{"d_model": 128, "head_dim": 64, "activation": "swiglu", "positions": "rope", "qk_norm": true, "parallel_block": false, "init_std_o": 0.0087, "warmup_steps": 118, "schedule": "wsd", "decay_fraction": 0.603, "final_lr_fraction": 0.05, "batch_tokens": [8192, 16384, 24576], "doc_mask": true, "train_tokens": 101900000, "steps": 7114}
Each number is 128 + 32 x the weight over the matrix's rms, rounded and kept within 0 to 255. Layers, rows and columns count from 0. Numbers have three digits each.

# layer 2 attention query, 192x128, rms 0.108, rows 109-191, columns 64-127
138131139029180130107084162147107135082081116130132192132093100156072075172092164158117148178131135123100142139125109179151142174105128167147102146128143100165106098148112157139149071143150111
112076081148162131085116120144198118120121129134129186138076062181155090150153167082161030111109120147096156135144096157136148122163120120171136063121142116136111080204113137136151084128114128
158141161138115183095076087147096096101149176173132174212173180188094123105056137129163167130132094071097124153160113186152121136089068130109083189142118152158126084165134142115098087127099139
099085177092119088140107088122114156124098146140103113133137170125135139109099105059165144203163118152138084138121099218187077146142157194113111085101110194076142121122102199127130084103112185
102104114138123064133085121170182106100125138049126155184118147171156161120127130107155108072138102107137186160150129145143171122173142135078152081132085119105081089104152149143143148103163135
081105153135142132173124112084068142112100141068146102152141104175122099179093135183127131124094146138161143139112141118120095124033136124120113113221212189129185157178092103059138120181101127
143147159148030165140055126096120141168104084089112126114141083122117148151179105133129136118131058091159111081114191130183134144159158118162118142158188131157126118154123132010136181122132075
126098088127111107128084043099139162035160130109124166164121110139155134123078150139138127102157071158116123124172119179112115143147117128164147061162118093111136135146172080112128136196088124
136028116155152126133109170064113148130102114062160112189149151114138178150148171125168051161104105080153091089128148175165133117111126147089129187126170200073051179110184143142137089142146159
132135106161182180107024160147165081102121098147131150146083067095124157192146099124097133128110128138103152122099141172110131108121172123124084159179098138146119127098154049130108142136155145
132166155137086108144136146052107145135225087127140158136157155143164174172160148131137063099155121130153153123098161127080127120146079102101192108081092161101111163122103135146120097114069164
090127168095107089125137173145150146140071079144125099129134095143105073149158136126138099124086122067117122110122185108091130116179126077197100180114126105154099106149189094162116087138184101
141201105059157198132108081174171134098136091191153202121071093117082116083126110104139159128112127159127171060114078128154173112098101103116127146122159138125106105103145085113134137136119091
137129101163158128108159114107183154090189145100115145182173087144157133143105083197155169136134081145148091110127135148153104144091045167122079101107081157141158168107119182124159115177098121
145108084056135145143150153131137162116144121087114068150135181158123168112086051152104103147147149119139135114182145121110122126130108120110160110097141178150069115117130107127105103113074136
155181133169125093096122094110087189179131085125087084158152140091060112075061105151136166060125169153150154107065130187159114109116082061143127127120125089107140109113188133215103160103153182
076151212118110164190131089117126116157098104148087061125125133078041083136114152134115168126138163154140071095154137141145182159168068120113107148095117102139188150126125062129114180099207083
094075000142217123108041184112027209041173215204167200187182210139079188116084086172110138136170090142183213176141194185078095160143148103174008131188189158186122020125114115185167110251004153
098181093168118112141137092190147162153122049010106125166148118097108184120195174085106152143162110128095162146134105080105099118156123113137134109093091120119148118187102111134132118100131119
127129103091124121108098135129120134138103145122146145189163144108108112120086153114125101103106124123110117131150141142130126141126130131119111087134122151147131141125127113145166126136099121
131162090126112131168134068151135120160170109138086108151114111139098125139134096136140124156129120103125137137089129121106144101089133143115159139110107132117132091135097132149105134162152134
114119103132086135130152126078176134133145130105123127134149146173176148148095097128137112150118132108162141164118132144140091129116122137125110110145120166175129124154178135091108108146151171
138157152132179097123127174128139165143168172121115149124140120115184109086118167072090130121098116179106116136121128109102150113155148079129089112105148133099116152147128120128152113110137112
163119134123143126118079153136113116148116140099134140120112141132136106105122169105121153140132113165145095083144116097119123180114148126132117105154103136098131135126165153147139153065123095
132086130146148121095059076172188103071100079085144142142154132141214162136057181142168162134095121157157130116180124093182159151139140184140104092133071102131127131121127085189178161091123078
179132107143120125112154110130096117146127152120136147149151146143136108135130133131102152124144089083149084115159116097123135097117143150080139122120154134118109133114104166145093118105116136
143140146156114122155129085132139140155218138135167103132157112158147077125106124117142153093145139130101065128112158117112131109092122161094138131163087115100140111099105119134132144132095096
117129122140126138133119089107148133137130137141130107137106118159120131147127135159114131135127109116124111129089103114125162097092124134146180149131146129123088098166126142129145108112148146
130046162110139096147106102101091114083125140082160152145089119165167132156126141103159163092187121118161136111135108115135125132109087155130100047138138146130134138171056157114195094156102151
176097157114153106147141102086125114142140164143074156149160114139068165112171157121111103111111134144116163140147149146165162154099110094116155112110089141148095135148137147098152164134138180
128160119163126143141135107157109133109088174126100108143114140165136138128103119134152086125070098123153160097113168147166103141143164176136112125108115137095105133084109130179117102075114122
115176142116112119164110188111110158151156145130114132136078133083094123119151126123083152091127133130124101117105127074047118122114151083128111066151117123112152130121089158058124111099149126
140088088101126127117196153159107130129162073105100121154144123172125127123103089176146106154096144125069143205104155140134130111104121095115126151146149128100138089162116082163105151105114082
137114146160172129123101165176160079082160127121135118058184157082220172143150133115126186136143101153098023154095033108138115135102150178124149104149114145110101161124122097082137137135123148
092155118123149100119130132138157159157114099085144085141091099141153081112109126093139142132130136137120166111145072124111135115114084141098110146179157127164108129151110140098186097128104124
182095112138095138120144145121099136159105118099137109123183088074164137202133129176144112146076154145077095111177149114105180071080137134126100150104133092167158152128175132177106180136136139
134163116112143133062117071165140240087166133134128181115153123157148142156124166139164033105177151161105111100084169149117163131114068125128096129163110177171123144147129037071156120146156145
125143124120128141122095132172154156134085131112159143143151095115103116137105104142183187064033106121150185114091131111122104099121074157058121052118151154084102127045130151069190137083151204
142093100139150180126125080154078212111114074074095190177092137140131082128174165110150132094123156106145127151113134126154123160150130092173146109106117089113050103112184078161184113142096091
129119100055112093106096156137133147106155128109114130133049078076204100093091091082160202125127132127094140111198136024116139154105179102083144113159156164150142146123185110136176150137104172
113085036088213155154157099150141152126156161135140056148183147165079161194129090129046109170080155136118155141111151138162160115144103149143092160156104185135079135121126147132145101092058127
151077121198054201091139163184136110057148103112098092098124089110099090051210200145146143177129096117180110142163100113118151094149118091162124148140107129093208199131139174136107093173088215
152083106140095112047165161076179136102130139106143127151102124082161111204162198106101134112132116100141070144151159155089204128118170139147123129165182198120109119101167135117135079169136188
153173143120053117185195193105132117203122036190114093147068137110160054106059169119122114119149091208094130169126116129093204114169143206153147162122155111117076061091182103000176161101096143
189122123171084133078171106184117093178165090072053129133111096124172134114138171062140144092139146167125140059119126180061144100114126049128167084167101136129102149196133173115097120157073135
071176138114084086223076123121094121121091027132097092152078200150217132074138111145191055054158093152089064146094163182098119075134206149127134153094140134142084147150112111102212208227105171
098116148106137157141106078117072148163063173159185100213112019096157197122102104069160135114138119074152071192110120185139086198139116142118106170101099055098117144088129144133134075134134147
094197181123148121081133137151078118100158138028136143142089158106141092164130121101156116156152138113101126131080154127157073156121149105093162166101155074099140121083113077176086152188107223
159077112150126128070097124119052121078086100143202180062090153162195201157138104100101136113045232123113123081121132105101107142112120142122086109107098136102118177065150136150142167164068140
130105076050122124184156086136131112180136082146145097097118154193158104152152069106161151164175133143092103113065151130175185125144097149152174120081124124129114164183069127129123179109130064
063135095149095123133114128094147155167098151146164135112120152156094080167147163129077170141140081173077079100156093159095201131123102114138130037093124144192179038059202149151145147148094163
150097139153110070126076127123182137071074157114131145130168115114110139116094102133141144110101126119107147123150159119177180192119086155136127114143142130098128133154103112136141140181088134
113122164164111170132175096121127100144138143158151102074125124106146136152141188163112084147114161109141116101075105129147082097143127105139139145119105060134120114144128156138124123124163081
171089109138182117129141146107126089102126117085100130146111118141139135136146108087104177117081153170133122115136170140168196123107109166117148139100106095119098101104173110096147093154067095
139138144119112139146127129143134142102109105149133156170152137143080144100107130111136125125111097095138185141130118104130138123110105079154100131128114156119144124163128125137185101126132081
148111085110103101106108135140100115114110114132141167161140150125143140152111128121143135148121107122125154141173141132132140158109144145107118097122141173177124140145115126171131143097112156
123213115102144113125168093118133145090122084145108079150144121094105112084105112137074185120133159135123102121112120086125137127150117135144117182135127210102150086146125114157158135123117132
096110150096166115105099157165151125117120131089117163154118108152163179167110129113140128111139113139124138168117142140084119178153098167122108083096143154132161137107166106131095121131116168
174181135125182155116176105130086161100154137158092145122108123126180129140105152118118142096171100128118146155116112152073186077142114163116087091124072126108094119127200061164133158136107156
123123117148126155106101201173073105087040113074137130111127107103121119121144114145065179147220132107187098073178123109122107137141076105156133148169183120103126169096086168133099122145146110
169167129148127152122139138151140079205082110129104095136137105126117104122112143113132037119158163157131100115149152118145114173105106093136144140138126112149111141093120141117155120132125122
135145129219067166129127147108157176119125098147155135121122109166117136101166128136140122127129101079107082143123125194092138117171148103075137109155102099134103173143158135191164135092208130
151130144133101132124122108104170070153154151115131071087123132120169127119076168118121135126149177177104124088123154089128159099078164045141188166137175099109138121144108118137108109157126125
084102099148130148172149092096121134150104170132122086078138147156098110132139149084186123159105121068204162090106145086139157140133105144197126143135091132161081132093122138090119092113112120
182156158215161122140161119123090167089121123108088181173127168136138106095163140117114198201133126136151227106101112124146108126133130041149086080218114091104112149103163133172155169127118176
134175110088122140157144157155086109077101183101132147109187153118123156128145086151102153166116144110155108112105087087136114120108117125107146080101110159071161117116141123165133157163143130
177143093156150142145146080117145127143167105146166123142138136140107170114136137180148106118206121094162121085234172142178100143198172118132077121114164086168135211080094150087063136098176139
112140158156121166131094089133113140112136123152073150165119123048107124200184141182091147083117121155127135139086139069131120078133151100204131123104163115150072139143109154112079145118190172
104065155099161126105190121150138160123127173121158068140155182127139110091109084097144130153093085152107131177100166136120066166103134148123105185113156126120109112084106161100088094094141108
083166140116069119147138092121072126064140123085098146126116161077124160155086154124114142160111111152137088135064132182158187192097144163084158195159131123143121090123182150099132141117130091
111118150129116069141147126122131141063116137124118176124124101089205086119116115142200134116121171094099097113125152109120125139199122129098070149090173134121113140163163136112099090090134098
095175156070192112117122126096176214133182183101093120236191117130157162052065135084102094152099105138109089163095071147157082107143075144129073141115109175128139171114132117119135183097160129
121175101102149096056077134135119109135127155057203132104081168086147074109169155148078112149201110169104146083097133106116130104071102103189115142118095081191249180100124131080184139135071076
139082164152109170077068102147206120163131158120144166174131088073084123125105069088119139112119105170117144157123187193152148101108129076138166131139113056187131131094106122121127195127167093
144119148107100142163119078129118200111124097129082156122148152128132062146145095101172133073141115117083160094160121149156120126108094130153112081097174097116132138167134128119108111119129214
167099057166110157170120152159128072122117162139180118083113113177102016101126153199159078093129095137172111123134152145150124125211184139098135152086137069141204188149191146161109148128121113
114112224169118134085134121118100145102124111147160150109074153111129136089179066106137172072123142123112113170075137112073133121126083106127160124167103095093171138141160144088152136097134096
114096133198121139195171139103119158129175133178167119095156145170175151115100075178073120129145085102086169116202117100101138156117169149152126136147122141070071055102176123120101133132139008
144170176108110146116178124044138130196132131187124158139141120162142091157166104083093128101102043136121155163111164146164120161182178117157128083104173122155193122131076105097131101073153123
102149149118159158145089143135138026111115075120159099117131147148176135179098154111097153128080167123041115145128129127135123132126128111082162153167087131164155124161134035142128156170140063
088148101161161193132123117161117150157079151212085065131178132132074158122203215153126081159088108146162097124241222179145092087090069145178102182092196142078151129101169049124120139130096096
082143112112110171155136043087171195079063145091052144241142104178022149166176080102175130130098103094198190101108095068114149112103040241127162157106090160136094126181126167202052123144174096
080117148064146144120130129130142152152117056087141099099041114111123033181128111131061171215162086125130125150062173178119182123194141117101226133128139047089154066141191148135155207070187140